{"norm_place": "pre", "qk_norm": false, "init_std_up": 0.0415, "optimizer": "soap_variant", "beta1": 0.95, "weight_decay": 0.036, "lr_head": 0.0124, "warmup_steps": 200, "decay_fraction": 0.873, "seq_len": 256, "train_tokens": 487200000}
Each number is 50 + 12 x the weight over its row's rms, rounded and kept within 0 to 99. Layers, rows and columns count from 0. The size before them is the row's rms in percent of the matrix's.

# layer 6 attention output (transposed), 224x224, rms 0.219, rows 134-159, columns 0-111
099:55 30 46 64 52 45 48 47 47 47 32 53 56 64 47 49 40 60 38 50 49 48 36 43 22 66 37 66 57 26 37 50 44 28 46 57 51 46 42 71 53 66 63 70 40 40 53 59 38 61 67 41 38 44 54 50 74 21 49 61 58 49 59 54 61 44 51 40 55 59 59 63 57 49 32 34 35 55 60 52 55 32 57 61 62 30 61 59 44 50 61 61 49 54 25 68 59 61 40 62 55 51 53 50 41 45 45 48 60 37 52 51
101:51 38 61 49 50 67 66 45 29 46 51 50 57 20 50 54 62 56 33 36 31 69 52 48 65 40 18 29 32 69 42 46 57 56 37 36 39 43 75 53 73 68 41 37 70 44 42 43 67 35 24 50 76 49 57 55 43 66 68 36 42 51 48 49 33 50 40 44 39 71 40 45 50 47 63 47 48 48 53 59 40 19 65 53 54 38 45 68 27 41 51 44 58 66 70 41 59 67 34 58 71 37 51 63 43 53 42 47 37 32 47 43
095:41 41 53 38 60 64 45 53 59 36 45 49 58 50 45 64 55 56 37 41 60 35 36 74 54 45 50 52 41 40 58 42 36 32 26 42 50 38 42 54 37 53 57 56 51 69 52 59 53 64 56 67 42 52 41 55 50 43 60 52 39 54 58 50 59 45 75 41 36 65 52 32 47 41 42 28 50 25 73 51 54 78 51 47 35 54 44 38 59 56 39 50 54 40 29 57 80 53 34 47 61 42 36 35 71 43 77 57 59 50 66 44
104:35 55 53 37 27 53 50 53 23 76 61 35 48 34 49 46 64 73 43 26 59 61 56 64 55 52 49 59 43 69 59 21 57 44 50 74 42 46 34 64 37 72 55 50 33 44 51 50 37 46 47 38 68 44 38 50 46 45 42 59 71 43 38 46 42 53 64 30 54 56 37 51 43 45 45 45 38 52 46 50 52 46 41 31 62 39 47 65 43 50 76 50 50 65 59 34 63 42 36 51 42 74 31 45 25 64 56 57 55 33 07 43
102:40 39 52 48 61 27 40 48 49 42 68 49 52 47 51 53 32 45 50 59 20 46 53 34 55 29 67 66 48 42 43 36 26 61 43 62 44 62 44 49 62 31 28 50 53 71 47 66 76 43 49 50 48 49 66 46 68 47 52 37 68 53 44 46 41 66 27 63 51 43 22 39 53 61 44 55 61 49 65 37 26 38 56 60 53 42 58 50 37 52 56 68 44 62 45 52 64 36 57 55 21 27 53 42 29 48 66 45 58 35 22 43
100:41 60 34 47 40 52 54 48 66 57 51 58 49 44 63 55 54 32 69 50 33 70 31 50 56 55 35 57 59 41 62 48 52 58 50 43 10 25 65 51 51 44 59 43 47 50 55 47 55 37 58 43 57 68 62 54 45 35 50 44 56 46 50 32 63 41 67 38 65 59 68 55 58 65 42 54 32 53 64 62 36 66 58 42 43 60 48 59 48 46 49 48 50 54 33 35 49 56 36 79 48 54 45 31 50 42 49 64 39 53 65 45
089:68 64 50 51 27 40 52 51 31 57 64 55 36 48 44 62 49 45 33 55 42 59 56 42 71 62 45 53 40 46 48 46 50 53 48 43 50 58 54 61 42 35 48 67 79 42 43 48 54 32 45 55 52 53 30 61 50 66 41 55 16 56 63 45 41 41 57 63 60 39 65 56 56 48 37 73 75 30 43 61 48 43 45 60 50 48 49 54 35 54 45 58 36 59 40 43 65 59 33 60 62 47 47 53 57 42 50 56 59 49 71 47
098:44 58 58 48 65 60 49 33 25 49 07 50 69 77 54 50 42 45 40 40 43 61 30 51 48 33 47 35 39 64 58 61 51 53 52 55 42 46 61 25 42 25 53 36 59 36 62 45 44 45 67 50 54 46 60 45 61 59 56 45 42 51 61 45 79 44 43 47 46 53 53 34 47 50 83 52 49 55 50 50 34 54 54 54 57 21 44 42 54 77 43 48 41 49 76 36 49 55 53 39 61 43 51 58 56 57 57 64 36 53 43 41
100:43 50 69 64 70 57 35 54 59 27 36 52 84 58 53 42 54 61 52 59 53 49 51 63 52 48 42 59 60 32 61 65 48 44 60 42 65 52 38 65 35 50 42 51 19 44 41 60 51 50 44 52 46 65 36 51 52 56 27 59 48 45 49 50 49 48 38 49 53 43 27 36 71 59 49 50 50 51 62 43 41 58 49 60 35 54 65 43 43 62 44 26 55 52 57 42 24 50 42 40 78 71 61 56 55 63 17 63 53 18 73 65
112:47 57 45 23 52 43 52 53 45 52 46 51 42 54 62 57 44 50 43 66 72 43 37 34 46 55 74 38 55 49 56 66 59 21 51 43 43 40 52 23 48 60 43 56 51 60 61 43 36 70 39 39 31 43 47 38 51 33 49 53 61 33 47 63 42 49 41 50 47 60 75 63 44 51 60 49 57 36 46 83 65 69 75 70 44 53 47 60 65 55 44 59 46 31 58 75 60 60 44 52 36 59 53 40 46 50 54 45 73 28 49 63
096:41 48 60 60 52 27 77 50 68 57 54 57 43 55 65 57 69 49 67 66 63 39 31 47 59 49 72 64 59 74 63 37 23 39 53 70 44 48 50 46 50 45 55 27 42 58 43 42 48 34 70 52 62 52 74 63 63 68 56 54 53 46 69 60 45 57 71 54 61 60 52 65 56 71 31 48 40 32 61 48 50 29 64 53 59 56 53 38 57 42 45 35 38 47 59 64 65 40 59 49 68 47 68 57 51 46 61 34 61 49 61 51
105:36 50 43 64 52 58 33 65 43 63 60 56 46 63 73 45 51 50 59 42 37 53 67 49 43 42 55 67 46 49 66 39 62 71 32 62 45 60 24 56 63 30 52 43 36 45 42 38 70 58 49 63 38 54 26 56 42 56 48 36 52 49 28 37 59 58 41 29 61 45 30 49 37 38 76 39 50 28 39 49 36 57 52 42 50 38 62 36 54 63 56 56 51 48 64 42 53 39 48 33 30 38 38 73 74 51 51 38 60 59 52 33
099:51 70 61 55 54 48 41 65 46 59 33 62 43 28 48 42 52 33 54 83 78 44 61 68 49 50 37 50 54 62 44 42 50 88 50 48 37 40 62 80 45 51 53 41 46 52 57 79 56 62 59 51 48 44 62 30 42 50 52 62 31 64 40 45 76 23 41 84 51 39 64 36 45 64 67 39 57 39 43 50 71 60 53 60 32 51 32 41 52 30 44 59 49 52 56 54 46 29 47 43 48 43 56 49 62 47 49 41 44 45 61 57
096:63 53 43 32 81 46 57 44 41 50 66 44 75 62 32 35 52 60 40 43 49 51 41 38 62 58 28 35 48 54 59 61 43 33 46 59 59 41 59 61 37 50 70 65 12 46 40 55 55 50 43 45 53 45 31 40 56 33 57 51 44 39 55 39 47 42 58 49 46 55 46 58 47 59 52 54 49 74 35 49 57 51 49 67 69 54 30 30 50 63 40 34 43 64 41 17 68 65 54 63 45 58 62 47 76 37 33 37 66 43 41 24
091:47 61 54 51 58 44 42 37 45 53 40 57 48 29 57 41 54 54 49 49 37 61 51 49 51 35 27 78 48 43 48 43 62 51 54 17 54 47 37 63 49 45 33 57 76 37 66 60 38 52 51 46 19 42 63 49 36 25 59 44 59 57 50 39 44 28 59 46 46 46 52 30 43 37 60 61 66 54 29 72 51 46 58 48 32 61 32 77 55 44 57 41 31 64 51 43 35 50 48 66 54 56 63 40 46 38 41 37 61 52 72 29
098:54 33 59 49 69 53 57 26 40 40 51 40 46 57 60 63 59 29 50 42 56 55 65 25 45 40 78 58 55 40 49 78 63 42 44 67 50 64 55 28 49 50 51 55 49 48 72 35 67 45 51 35 60 47 42 56 46 74 43 31 60 41 49 58 39 50 64 47 63 62 65 28 37 54 53 38 43 67 75 54 26 43 44 62 48 45 57 57 38 27 41 74 62 38 51 48 46 39 50 52 49 44 52 35 60 44 22 58 37 35 44 77
102:46 55 52 47 19 48 47 60 29 63 50 45 60 48 43 34 65 43 41 58 29 50 49 66 35 63 50 40 52 58 39 30 50 40 66 58 35 25 40 52 53 59 31 40 37 61 50 36 62 58 19 66 52 46 60 39 33 63 37 38 47 57 38 33 47 55 46 22 39 47 73 69 48 45 53 37 49 36 42 24 31 47 45 53 58 63 36 44 43 32 60 41 41 58 48 43 45 54 65 53 68 43 52 50 44 72 30 48 64 42 44 38
097:43 61 72 69 45 67 49 57 78 38 39 32 51 51 51 45 57 54 64 34 61 46 59 64 42 66 57 57 57 24 44 36 41 63 46 44 58 23 48 44 37 59 54 61 47 41 48 51 58 60 66 60 59 27 57 59 50 55 40 60 48 49 67 59 51 46 61 52 50 58 35 59 62 60 49 71 52 50 30 55 41 52 53 40 54 44 41 58 55 47 56 36 72 50 76 29 62 47 61 56 60 45 80 58 37 37 50 67 66 38 69 62
104:56 63 61 51 46 48 76 48 44 39 40 52 58 54 50 42 55 36 47 62 58 73 50 54 28 37 81 61 52 43 57 69 55 40 64 49 70 36 46 48 53 45 46 34 58 40 34 56 43 48 48 46 44 44 54 40 42 55 30 60 45 48 39 72 60 43 55 51 51 44 76 57 53 58 52 47 25 41 42 55 44 72 59 53 43 56 34 57 53 42 65 49 58 47 63 60 43 61 59 40 58 64 45 51 73 64 33 52 19 42 54 66
094:54 49 28 52 46 55 42 43 38 50 35 66 47 59 62 53 47 43 59 78 57 68 56 33 20 40 57 70 52 43 63 44 46 63 47 59 62 55 66 54 52 61 73 43 49 34 60 51 55 58 28 32 54 50 29 66 47 45 33 50 42 44 41 46 48 58 51 56 55 50 54 56 51 59 43 51 50 70 37 27 57 51 48 57 45 45 60 77 78 46 51 33 57 66 41 47 37 51 72 40 43 67 40 46 78 40 44 39 59 80 35 43
097:30 51 67 38 53 31 40 72 49 66 43 61 39 49 80 59 50 52 62 52 41 53 47 53 55 39 58 64 61 38 40 48 57 43 37 31 55 41 62 40 36 48 61 57 60 50 54 39 53 44 56 45 66 51 54 70 47 45 81 51 62 64 50 59 29 33 43 41 58 43 44 43 47 66 66 50 43 26 59 55 36 46 52 66 43 49 51 48 46 43 64 65 31 44 40 47 34 45 41 48 54 42 44 38 56 44 45 29 68 57 60 26
089:44 81 47 45 45 46 48 58 49 62 36 52 41 32 76 64 48 64 61 50 31 39 52 62 57 58 55 52 41 48 61 39 55 35 41 42 70 42 53 68 63 56 35 55 51 56 76 43 62 65 41 45 46 71 42 41 58 46 38 37 60 46 57 45 45 67 45 50 34 58 66 74 30 35 59 53 59 61 60 33 51 46 74 31 51 68 54 37 77 50 72 31 65 37 53 50 54 48 62 41 38 44 47 41 34 60 47 50 78 44 69 59
102:35 62 85 46 46 63 59 69 65 45 43 51 49 29 55 26 33 58 65 56 45 49 39 44 57 52 56 45 48 44 48 59 40 41 50 66 71 43 74 44 52 29 48 42 65 70 32 44 51 35 46 41 49 60 60 57 56 54 40 39 41 45 45 63 45 58 63 69 50 62 30 38 35 38 57 61 50 47 44 29 40 62 47 54 51 63 69 62 40 52 35 43 45 51 61 58 77 58 64 31 45 41 39 24 51 53 52 35 19 49 50 54
100:66 57 44 51 46 49 37 47 57 69 47 26 36 50 42 71 60 30 54 66 53 51 54 66 43 48 64 50 40 38 69 60 51 52 37 59 33 59 55 31 56 51 64 38 52 82 46 53 44 40 54 51 47 33 29 34 41 70 58 35 53 40 53 49 43 42 31 39 40 35 45 65 61 45 56 39 47 47 52 49 46 40 55 60 33 54 52 49 54 43 35 43 48 53 44 58 28 45 53 46 55 54 44 17 27 62 68 63 44 53 24 20
100:45 44 49 21 43 53 54 61 58 41 60 19 30 49 65 46 57 45 69 51 47 41 66 43 51 53 54 59 36 47 30 70 37 62 34 56 57 36 48 64 53 55 59 44 42 53 73 60 52 53 31 41 52 39 48 61 62 71 61 55 41 45 50 43 48 83 74 55 58 55 46 63 48 53 39 58 77 56 51 68 42 24 51 69 61 50 61 46 41 44 59 80 47 36 77 38 62 67 66 55 51 33 52 55 42 57 60 48 47 47 35 53
102:25 53 43 53 45 83 60 51 43 37 45 24 30 54 49 64 49 44 24 42 77 33 35 47 53 54 59 44 34 54 36 40 45 34 63 54 53 53 52 61 43 66 46 62 34 30 47 49 66 49 62 46 38 58 49 48 49 46 55 70 67 34 57 50 33 62 57 44 39 42 53 48 59 69 60 43 57 52 37 67 52 52 44 46 39 75 50 45 51 57 64 52 23 58 60 51 72 41 38 52 39 60 39 63 74 54 61 25 56 32 56 40
# layer 6 attention value, 224x224, rms 0.251, rows 135-159, columns 0-111
103:59 46 55 76 64 53 42 68 45 69 57 63 55 59 38 49 38 46 62 76 41 42 46 53 41 52 42 46 63 55 35 57 46 44 11 41 34 60 59 32 30 36 51 34 35 49 51 41 60 51 34 36 68 56 71 57 55 37 30 65 63 54 54 41 51 69 17 79 70 33 45 65 23 62 53 63 42 49 69 46 53 22 47 45 50 49 55 57 60 33 45 59 43 32 34 47 54 55 60 49 62 51 44 64 40 59 57 45 18 41 49 69
099:34 37 44 44 36 38 55 45 42 46 66 29 57 30 60 64 47 54 51 51 74 45 60 55 51 53 63 63 43 68 50 45 56 39 55 54 59 55 66 63 69 62 57 31 44 57 32 46 53 50 65 59 50 59 48 29 56 42 55 56 51 46 31 41 52 48 52 30 60 42 63 43 50 29 25 28 43 68 27 38 69 53 38 44 45 47 53 64 87 44 43 40 34 73 57 61 53 38 35 62 36 66 56 37 48 38 26 47 56 57 51 58
106:75 39 74 43 57 47 29 50 70 41 50 37 52 45 47 60 43 41 57 41 51 17 59 60 39 58 17 33 59 56 57 49 41 64 39 13 51 59 66 59 69 46 43 40 40 41 60 67 45 66 33 55 47 56 83 45 60 41 40 75 55 37 71 48 54 48 50 57 65 69 40 56 54 47 53 51 69 48 63 38 52 35 40 34 41 38 51 42 51 53 48 36 55 39 37 62 58 41 54 41 72 59 41 27 45 52 46 43 48 72 70 52
112:32 42 68 65 32 46 50 72 60 40 63 60 50 50 66 38 62 59 63 35 58 54 55 55 22 59 56 64 55 43 42 62 49 33 46 47 40 58 47 45 42 68 57 27 59 54 41 26 59 46 50 36 33 41 55 57 84 53 59 33 54 53 46 40 37 65 55 53 62 56 47 58 24 61 60 36 39 77 61 29 53 49 67 63 64 43 44 56 49 55 46 66 57 54 60 46 46 44 69 75 50 44 75 47 38 46 13 49 41 35 61 52
100:43 39 41 60 24 41 63 78 45 41 48 60 27 26 49 53 29 41 50 56 53 62 46 52 51 29 55 54 58 34 52 47 59 66 50 53 53 54 64 55 56 59 60 41 53 40 42 47 50 55 55 58 58 46 50 45 66 47 45 46 40 48 67 55 45 36 55 51 59 33 64 43 35 40 55 37 63 52 53 43 57 48 44 62 29 51 57 38 64 45 65 52 31 54 19 64 52 53 59 48 49 54 46 57 31 55 44 41 52 56 58 45
081:58 58 50 63 63 41 49 56 27 57 36 65 42 27 49 69 33 48 49 46 55 44 30 58 32 38 54 71 54 64 28 52 48 40 58 53 45 38 69 41 48 67 46 31 36 50 60 30 42 58 76 45 51 54 75 30 50 47 53 49 77 56 45 74 48 42 35 46 45 55 55 71 53 27 56 73 45 68 64 43 36 43 70 35 53 67 50 65 64 58 53 62 44 49 69 53 56 59 62 63 62 43 47 60 55 36 52 50 48 43 38 56
094:57 46 40 77 55 35 55 76 60 51 67 31 32 53 55 47 60 46 73 65 40 47 61 58 48 31 38 42 57 62 71 73 63 63 72 58 31 39 56 42 50 55 59 57 56 64 45 44 78 44 61 61 66 57 47 60 42 39 25 65 52 47 42 52 45 45 50 55 19 57 66 33 44 64 45 44 51 52 47 57 50 43 44 48 57 61 55 52 42 61 47 59 69 42 48 40 53 56 33 37 24 43 53 54 49 57 66 41 51 49 52 57
102:68 40 42 48 35 42 43 32 37 66 52 44 62 64 34 53 39 55 52 55 55 48 54 36 33 56 63 59 47 56 71 53 47 59 48 51 49 49 30 29 53 39 42 57 20 23 32 41 65 56 39 58 33 51 44 51 45 39 56 64 40 53 37 76 43 35 55 51 49 54 59 64 43 43 54 58 53 59 45 57 40 49 67 34 51 46 44 57 41 49 39 47 33 60 61 38 37 50 61 59 35 44 51 51 60 53 60 40 59 40 51 56
119:18 40 50 61 26 53 55 62 49 33 63 76 56 46 48 38 59 48 54 30 52 40 47 37 55 45 53 44 61 55 60 37 60 45 66 56 68 56 60 45 42 49 49 55 49 72 51 62 52 38 66 50 70 31 60 56 42 41 60 43 44 47 68 49 54 34 41 53 33 62 51 54 64 55 40 36 29 63 18 50 50 73 33 56 64 48 57 78 43 48 37 60 59 68 77 40 48 46 31 64 47 56 48 68 56 46 29 70 47 42 66 53
095:29 74 58 40 47 56 45 55 46 36 37 48 50 42 42 60 50 43 45 49 43 41 53 57 58 48 51 66 51 38 49 62 62 61 56 48 82 51 46 48 69 29 60 56 56 16 56 68 26 58 63 37 52 50 31 44 41 32 53 46 38 58 51 62 35 56 51 39 46 23 54 38 55 26 54 55 33 64 46 63 35 61 57 59 67 54 45 56 57 49 58 49 43 27 31 52 49 61 47 36 50 47 51 59 47 37 38 29 39 64 37 38
111:60 48 54 60 39 45 41 33 67 64 57 12 60 56 59 63 58 40 50 28 48 29 61 51 48 39 64 47 56 18 53 47 50 64 37 64 48 61 51 54 36 41 40 60 54 51 57 43 62 30 21 48 49 53 43 61 37 64 71 65 46 26 68 35 49 70 55 64 59 51 36 50 36 65 64 37 70 49 56 41 49 36 63 48 37 54 35 49 52 32 27 33 68 48 65 52 50 56 64 60 56 43 44 21 53 56 56 56 35 57 46 45
100:62 33 61 56 38 67 62 68 48 43 62 63 47 52 78 72 51 36 32 47 65 43 66 67 55 48 61 49 52 36 56 67 37 42 34 42 60 53 40 50 35 61 26 74 53 50 49 70 52 44 61 46 19 54 30 51 44 56 57 72 51 32 59 56 37 42 57 45 44 57 41 60 46 34 42 40 52 69 45 58 63 50 48 54 70 40 36 53 57 55 53 49 58 78 51 48 63 47 42 79 42 38 34 69 53 28 65 54 59 90 71 50
090:52 41 56 63 21 46 46 37 64 40 65 54 45 29 48 59 34 64 57 37 53 24 57 56 52 44 41 62 54 52 51 41 55 46 70 36 42 47 29 32 66 65 20 33 41 30 60 51 51 66 40 52 49 49 49 61 40 58 35 51 51 45 31 70 35 50 43 45 68 59 41 39 47 59 45 59 70 53 67 53 42 47 53 30 38 48 50 54 42 45 38 49 44 61 54 47 58 68 59 46 70 60 80 28 58 42 47 60 73 60 52 63
091:65 49 46 57 59 56 56 57 48 51 26 50 48 50 60 57 59 60 38 47 58 51 67 53 60 43 50 22 49 64 25 33 40 51 57 76 36 28 33 47 48 40 39 51 64 53 51 40 32 20 78 57 70 43 50 58 69 31 46 73 70 43 52 35 45 40 57 40 46 51 36 56 50 39 52 43 37 47 40 58 58 26 41 46 56 43 52 43 60 36 38 55 54 58 52 44 46 43 40 56 64 43 25 38 10 72 42 78 42 54 48 62
089:61 61 36 55 60 48 50 54 57 45 43 57 40 54 50 21 37 58 51 53 52 69 26 67 63 23 22 49 55 66 45 39 23 66 55 46 56 35 56 53 76 42 66 74 41 64 52 52 28 45 41 53 49 56 55 69 52 67 60 33 42 52 61 55 71 59 43 49 40 66 58 41 44 75 48 53 43 62 56 28 40 43 47 50 56 59 41 33 56 44 53 77 62 44 61 49 64 54 49 41 37 41 54 74 59 42 50 50 43 26 31 52
105:57 48 50 64 55 62 52 52 44 52 57 51 26 50 52 52 53 47 78 67 45 40 62 66 65 72 44 54 65 35 48 55 38 26 39 41 31 64 67 38 54 58 60 54 51 48 26 52 45 47 31 36 40 77 76 43 78 75 45 52 46 60 78 76 58 75 43 62 52 36 06 52 52 32 51 70 38 48 69 54 46 34 63 39 45 60 44 67 52 52 72 36 47 46 36 43 47 41 69 52 60 53 38 53 46 58 50 62 50 47 50 61
094:73 34 47 52 48 39 70 46 20 53 43 33 60 25 42 70 36 65 36 50 34 32 61 38 65 61 39 38 61 31 56 64 50 47 44 43 71 54 49 68 50 57 62 40 38 37 60 54 53 60 49 51 56 58 46 44 60 19 46 54 32 58 28 57 49 31 54 59 60 70 40 66 49 46 58 49 50 34 38 50 49 54 62 50 41 75 40 50 32 52 54 70 21 39 44 73 27 56 43 56 58 49 39 59 54 37 47 34 44 80 57 39
115:41 32 54 55 49 38 34 37 59 63 68 37 50 61 64 42 39 54 55 47 55 68 42 35 73 39 40 67 65 58 67 74 42 34 64 66 57 51 48 36 47 54 58 53 42 36 44 51 50 25 50 26 37 42 48 37 46 58 50 45 33 56 46 64 51 10 64 27 38 46 58 38 58 39 35 45 51 61 51 56 57 44 48 70 45 83 52 55 60 60 65 48 58 56 58 40 60 31 41 53 41 48 43 61 43 55 65 51 54 54 66 25
093:47 62 44 56 52 42 57 35 65 56 83 51 45 59 45 28 38 56 36 39 40 68 34 64 58 51 41 68 44 40 53 28 59 85 54 67 59 36 42 31 74 44 66 65 60 30 35 38 42 46 45 58 33 52 60 62 52 59 70 57 71 50 45 36 57 30 51 33 34 32 52 47 40 51 50 58 57 55 72 63 48 26 63 62 48 49 39 45 40 41 52 54 48 57 47 56 48 29 43 52 49 61 49 44 55 41 58 60 66 58 35 50
102:46 59 56 37 28 40 65 73 48 34 45 60 51 47 56 66 60 51 53 45 44 58 56 36 47 44 40 33 45 49 26 52 52 50 29 55 64 43 69 59 53 57 35 51 63 58 48 43 32 32 67 51 61 50 42 58 57 52 50 39 52 50 66 37 56 63 54 29 47 53 27 55 35 66 73 62 41 59 39 30 45 46 49 34 47 28 69 52 38 47 38 64 57 64 44 53 52 67 44 67 27 60 51 48 54 80 45 49 62 59 44 63
090:56 50 26 53 50 55 29 48 45 44 54 36 64 58 58 67 35 26 48 43 53 62 56 48 36 62 48 42 54 62 38 42 46 57 47 40 34 56 51 56 55 52 52 54 56 64 51 46 67 52 44 50 70 46 55 32 58 46 67 57 58 54 74 45 58 38 54 66 66 36 34 48 75 41 43 50 59 48 49 66 42 48 55 46 27 55 46 74 45 44 32 50 37 42 42 52 34 53 61 56 46 44 71 37 19 43 67 58 47 44 62 52
111:41 52 47 46 53 53 18 40 27 39 41 38 44 73 55 72 64 54 41 58 46 39 52 41 36 49 34 41 57 65 41 42 51 46 24 51 46 61 57 42 25 40 30 75 55 63 52 56 48 69 55 43 64 60 62 78 44 45 29 36 43 48 52 46 41 52 30 57 22 42 35 55 54 39 78 66 45 56 54 47 39 56 45 36 70 46 60 42 39 59 39 61 57 21 56 54 28 91 52 55 41 57 49 67 60 45 32 39 41 31 56 61
100:58 65 31 68 54 70 40 67 61 37 68 41 60 52 64 43 32 37 54 49 39 80 41 52 62 40 49 53 59 61 50 51 53 58 60 39 31 39 57 59 45 47 62 54 67 31 54 55 35 43 58 54 55 54 49 47 64 71 52 52 43 59 56 54 56 23 69 41 48 29 55 52 55 46 34 47 35 61 59 52 51 57 39 71 73 45 44 53 40 44 73 52 50 58 42 49 51 64 34 42 35 52 21 50 70 41 50 33 49 34 62 74
106:32 45 56 57 45 44 64 60 40 15 54 72 64 49 57 57 46 55 55 47 51 42 63 66 53 43 49 41 33 68 51 46 52 38 46 43 60 42 57 53 72 62 46 45 23 55 76 45 50 71 51 33 41 35 50 53 47 64 54 56 53 70 45 54 57 56 31 63 52 60 47 53 32 72 50 47 57 56 75 37 52 66 37 54 40 51 44 44 60 59 38 60 68 00 54 41 57 38 58 53 60 26 54 46 66 40 37 30 37 67 39 50
101:51 62 67 34 62 58 51 50 55 50 35 64 57 30 45 37 70 46 43 35 38 44 45 23 43 49 44 46 62 49 48 59 58 14 64 22 39 54 29 66 51 50 34 52 54 57 71 47 67 57 45 59 35 59 44 39 59 55 30 50 38 47 63 53 43 58 46 49 62 67 45 30 40 46 34 25 41 59 48 45 62 57 36 31 61 54 38 50 52 62 47 64 65 59 65 51 51 46 39 46 57 52 57 50 63 63 46 60 51 57 61 42
# layer 6 attention query, 224x224, rms 0.197, rows 160-165, columns 0-111
082:50 32 52 78 55 46 40 50 59 45 44 52 58 61 52 55 66 61 38 46 47 47 47 71 51 47 51 51 29 23 56 57 54 38 50 59 63 35 36 46 61 37 44 64 63 50 65 35 62 60 62 38 25 51 46 41 49 50 67 51 50 58 50 56 53 46 62 42 42 54 57 38 23 51 57 36 53 33 37 57 49 57 49 40 41 42 44 42 46 60 42 53 71 48 46 31 79 49 40 75 57 21 47 52 46 49 67 63 56 44 45 60
083:61 50 42 48 41 45 59 54 57 44 44 42 38 42 55 28 44 67 63 59 55 45 30 61 39 44 44 22 56 62 47 27 51 45 54 39 44 65 37 80 49 43 65 59 59 61 56 58 58 36 48 68 47 57 48 60 49 55 53 70 74 50 59 64 53 51 48 60 56 39 49 58 43 50 43 49 54 50 20 48 66 35 50 51 39 57 53 32 30 52 60 43 65 43 40 60 56 42 24 55 56 52 63 73 39 60 58 63 58 41 56 55
080:44 64 21 47 58 67 51 41 58 53 27 64 55 42 51 53 61 44 35 47 50 60 36 47 46 49 50 56 30 48 56 36 53 33 56 64 69 40 70 51 66 57 71 45 56 61 28 52 71 54 78 66 55 51 47 55 40 47 38 47 46 34 44 52 45 49 40 65 64 42 56 56 34 62 46 48 66 50 31 36 60 71 22 36 47 43 63 33 43 36 55 40 40 56 53 42 62 46 68 35 53 38 58 64 42 71 66 55 50 59 48 44
089:40 57 37 43 53 44 40 67 52 43 28 54 57 54 47 36 23 49 38 27 48 18 38 50 42 48 64 46 45 42 33 47 40 35 49 53 48 41 71 44 54 47 63 52 38 58 31 48 48 56 69 37 28 55 65 67 52 37 70 54 52 49 46 60 58 43 52 49 49 76 55 52 30 62 53 52 50 42 48 35 44 68 73 34 46 60 31 28 39 60 54 32 52 40 29 67 64 39 53 63 49 77 46 45 64 60 47 30 49 67 38 66
072:49 50 58 51 46 51 63 48 49 60 72 44 65 48 39 48 35 64 68 47 44 76 82 44 59 44 30 77 64 47 46 61 39 64 65 29 37 59 39 32 37 52 49 57 48 65 43 46 57 55 35 57 37 54 60 53 27 30 49 48 60 61 45 59 67 39 39 56 46 34 37 36 42 29 32 51 35 54 45 58 54 52 63 56 46 52 47 47 52 44 18 45 52 62 74 36 55 59 44 41 88 32 47 40 37 47 62 56 55 61 74 64
094:14 58 50 49 75 57 67 45 57 53 41 52 67 60 57 53 73 62 34 28 36 51 47 54 64 46 70 52 61 39 56 47 69 32 52 51 50 53 54 67 49 55 42 43 36 51 49 47 65 70 69 38 47 45 52 59 46 34 56 41 44 33 40 46 30 47 50 33 54 56 40 54 67 49 67 48 45 51 62 37 52 69 55 57 48 48 72 57 58 45 49 34 45 45 33 34 56 68 42 50 46 55 36 65 40 58 43 55 40 62 62 67
# layer 6 attention key, 224x224, rms 0.202, rows 160-165, columns 0-111
082:37 46 41 23 52 53 34 23 58 68 27 67 70 47 78 56 68 51 39 46 41 57 40 55 51 50 34 48 42 25 61 53 62 40 53 52 53 37 60 51 64 41 38 57 56 46 66 54 54 55 63 55 59 34 42 32 40 54 33 59 34 52 42 60 40 50 30 59 50 56 66 29 56 71 42 63 47 43 46 63 62 52 50 45 46 70 70 30 50 50 63 55 35 56 41 53 59 45 40 31 39 55 72 41 59 48 39 76 53 48 42 53
085:59 36 40 59 64 51 50 39 56 26 50 56 33 57 39 48 62 66 28 46 52 48 31 43 39 60 29 52 54 43 58 39 67 42 30 35 41 82 71 40 57 50 62 65 39 63 58 49 38 34 60 45 49 49 62 41 28 38 58 53 48 58 42 49 52 40 63 35 60 67 45 20 31 40 49 46 40 37 52 70 49 50 42 35 55 27 39 58 46 50 51 46 55 52 66 41 42 54 62 52 43 62 47 62 40 41 56 41 44 25 58 67
087:33 53 44 55 57 46 44 82 41 62 59 61 50 17 71 51 41 18 47 51 43 47 53 47 33 64 40 47 75 35 51 46 48 38 59 46 41 45 54 65 48 53 60 41 57 39 60 64 72 45 54 19 56 58 36 30 33 31 62 52 49 45 56 67 49 37 69 53 37 53 47 65 60 60 58 52 35 38 57 43 37 55 48 31 49 54 67 41 57 74 34 46 40 46 50 46 55 68 45 39 44 56 48 47 58 60 47 68 51 61 53 49
088:61 45 80 25 67 56 61 46 39 64 73 34 42 43 33 67 41 31 39 38 45 61 35 59 42 50 55 46 38 44 49 53 40 58 39 33 34 63 57 47 46 56 49 52 39 55 50 42 50 51 37 43 47 42 29 43 56 76 60 56 55 38 55 58 49 50 53 66 32 53 44 38 41 41 38 52 39 29 71 47 59 61 74 64 37 66 46 26 61 39 56 56 42 42 39 49 59 36 53 43 39 50 51 55 60 65 54 51 50 39 45 50
080:37 54 62 50 58 69 58 55 47 61 39 49 22 33 70 43 50 76 52 55 45 45 40 70 47 33 72 50 41 73 50 47 75 26 35 55 55 57 43 59 54 72 50 42 75 67 70 75 50 55 50 54 38 25 53 66 52 58 46 46 49 57 55 69 68 38 51 61 53 57 39 53 59 55 66 55 53 43 25 59 47 38 49 46 41 46 44 55 48 52 50 63 54 40 62 47 48 49 66 30 26 43 66 18 59 33 50 42 51 34 45 63
095:63 42 55 42 38 54 46 65 49 50 31 46 57 61 36 47 45 47 42 45 54 24 66 48 44 77 58 57 46 41 38 42 48 58 29 49 45 48 53 47 50 56 59 36 54 25 40 49 34 69 40 58 42 38 37 55 43 47 68 44 44 39 46 21 57 76 71 43 38 59 48 64 59 25 48 77 46 35 61 46 58 39 74 39 37 56 25 56 46 40 49 49 50 54 38 34 42 49 43 33 57 37 69 41 59 41 66 52 56 59 39 61